{"activation": "swiglu", "tie_embeddings": false, "init_std_o": 0.0415}
Each number is 50 + 10 x the weight over its row's rms, rounded and kept within 0 to 99. Layers, rows and columns count from 0. The size before them is the row's rms in percent of the matrix's.

# up: layer 3 MLP up, 1024x256, rms 0.0463, rows 445-451, columns 64-127
# down: layer 3 MLP down (transposed), 1024x256, rms 0.0478, rows 445-451, columns 64-127
# gate: layer 3 MLP gate, 1024x256, rms 0.0492, rows 446-452, columns 64-127
up445 102:55 60 42 61 59 55 28 57 53 44 58 38 32 55 49 70 65 52 54 48 49 49 51 56 56 64 42 33 54 55 52 41 52 23 37 64 71 57 75 44 51 56 57 40 40 44 43 44 48 55 64 39 35 44 66 66 44 52 69 60 67 49 42 50
down445 094:57 58 56 31 42 32 48 38 73 48 42 47 51 50 42 56 50 63 30 44 55 50 41 54 41 53 46 59 44 41 49 49 61 57 65 31 36 50 31 45 47 57 39 55 51 57 58 56 42 55 45 63 66 50 41 45 60 50 37 69 37 53 64 62
gate446 063:45 51 51 50 45 32 54 56 52 50 48 52 22 33 61 39 44 52 44 42 55 67 63 62 41 40 47 47 48 33 41 70 75 38 37 47 58 62 45 65 51 42 63 48 45 66 57 61 45 64 52 44 74 43 50 43 28 37 43 38 35 43 53 49
up446 067:65 46 57 54 44 51 63 48 48 45 81 35 51 33 47 59 40 67 55 46 65 61 35 35 50 59 32 56 63 35 55 55 46 50 65 54 49 45 43 56 57 45 31 46 55 65 39 34 37 51 51 54 47 70 43 56 49 58 39 56 60 47 46 52
down446 069:46 53 50 54 38 65 53 54 55 43 45 64 32 37 73 37 51 50 37 43 39 52 71 69 43 44 52 43 64 39 44 50 72 51 55 54 32 66 60 61 56 61 62 42 49 66 67 51 58 64 41 50 50 33 50 45 40 31 47 38 44 48 55 54
gate447 105:41 49 57 37 52 55 54 52 36 57 35 43 55 47 60 57 48 73 53 59 53 57 62 44 39 45 50 55 51 67 43 48 49 53 70 56 42 44 37 42 49 48 47 55 47 36 49 46 60 37 42 45 56 44 60 66 50 44 53 58 61 55 62 45
up447 112:32 58 57 62 77 44 55 58 46 63 67 55 30 54 38 48 43 55 70 57 52 55 36 53 45 27 68 38 65 39 55 51 49 44 55 57 36 49 56 39 50 81 54 43 77 59 60 54 41 44 39 50 38 58 49 61 39 59 33 62 48 47 53 48
down447 107:33 67 52 55 65 57 46 54 52 61 62 64 45 54 62 58 47 40 55 40 52 34 57 43 43 36 50 35 49 28 48 55 64 40 61 50 59 43 50 55 52 45 48 59 53 30 51 67 45 69 28 48 66 56 30 39 29 60 61 54 50 43 62 35
gate448 125:60 44 44 50 38 51 81 53 57 41 50 60 27 50 33 40 53 44 47 51 51 59 57 35 63 43 62 65 58 26 63 36 55 50 67 61 46 53 60 62 50 40 64 55 39 60 44 60 34 52 50 60 52 50 48 45 48 61 52 62 54 58 44 42
up448 128:58 40 71 58 45 61 66 57 41 41 58 54 36 48 49 46 47 54 51 44 46 67 28 19 60 32 66 54 57 45 52 61 57 55 68 47 64 53 46 44 35 41 30 60 33 53 37 51 43 55 54 66 43 48 51 47 48 44 55 60 50 60 49 60
down448 125:44 51 57 47 50 48 46 47 77 59 54 52 39 55 50 44 49 64 54 51 42 49 63 55 47 34 52 59 40 47 48 47 48 56 33 39 57 49 52 47 49 40 61 45 45 45 68 37 58 51 49 58 55 41 47 51 38 51 36 53 48 35 48 34
gate449 108:42 41 59 63 42 50 67 60 45 54 58 59 40 29 49 52 45 48 38 47 55 44 61 45 47 51 34 47 63 50 69 30 48 59 43 39 76 53 42 38 56 47 39 37 45 53 59 44 49 37 47 38 50 36 45 46 44 68 54 44 58 56 57 54
up449 115:64 45 35 45 41 49 43 45 72 58 39 55 44 34 34 64 71 50 26 51 54 54 51 52 62 55 46 50 36 62 53 42 52 33 34 55 65 70 51 33 41 72 45 65 58 48 51 62 63 33 59 52 58 52 59 48 31 56 46 40 42 56 54 49
down449 117:31 50 30 49 27 42 58 42 65 58 47 51 41 31 39 49 40 77 45 48 60 59 59 59 48 40 48 56 33 62 45 27 74 45 65 64 56 67 44 49 47 69 65 50 40 48 57 59 43 35 51 49 59 48 35 54 22 45 38 52 50 42 60 54
gate450 078:40 43 53 45 54 53 58 61 51 50 45 51 58 49 37 54 43 54 51 38 62 49 50 40 57 58 59 48 28 63 58 59 43 35 44 44 59 47 44 54 43 40 57 62 50 49 52 52 59 34 46 56 66 41 57 58 30 44 51 61 32 57 45 57
up450 076:56 63 35 52 47 62 66 62 47 38 40 45 42 47 69 48 45 49 64 33 54 37 42 37 39 49 39 35 52 46 49 51 57 53 56 44 48 39 60 59 45 46 49 27 59 70 42 54 48 47 46 33 60 46 69 62 48 48 51 54 33 55 51 66
down450 084:61 44 50 54 53 43 37 41 56 48 45 38 46 37 57 36 66 54 60 62 33 46 46 73 36 53 70 63 55 52 43 45 62 54 46 51 51 62 51 53 46 47 42 50 43 61 46 54 70 44 56 46 37 34 49 37 59 46 53 37 55 40 53 38
gate451 051:58 53 35 64 53 39 53 41 50 49 55 72 60 64 40 64 43 61 54 35 35 69 64 52 46 69 52 45 51 27 57 37 57 50 47 41 54 40 51 76 44 56 56 65 50 39 48 51 51 56 45 30 53 38 41 48 50 50 47 44 67 64 48 37
up451 057:56 39 54 48 52 47 50 55 50 38 45 71 55 57 42 45 36 70 42 53 45 49 69 41 51 52 56 57 34 41 44 42 74 48 36 47 43 44 64 61 52 53 52 72 51 47 52 59 37 76 41 32 35 42 35 41 29 69 40 57 66 62 52 50
down451 063:41 44 43 52 42 84 44 51 53 36 38 52 51 47 53 44 29 59 40 52 70 52 56 29 43 36 46 46 51 69 59 41 60 45 45 50 64 54 69 55 41 59 35 57 50 49 50 60 52 33 47 42 46 42 52 47 40 59 59 59 64 49 62 55
gate452 059:47 50 47 46 36 38 47 49 41 48 37 38 50 48 52 65 50 37 56 57 46 52 55 40 64 59 64 53 53 62 50 65 45 46 47 52 55 65 44 61 60 40 63 52 54 60 31 62 48 48 54 44 53 41 31 64 54 50 62 55 50 50 55 36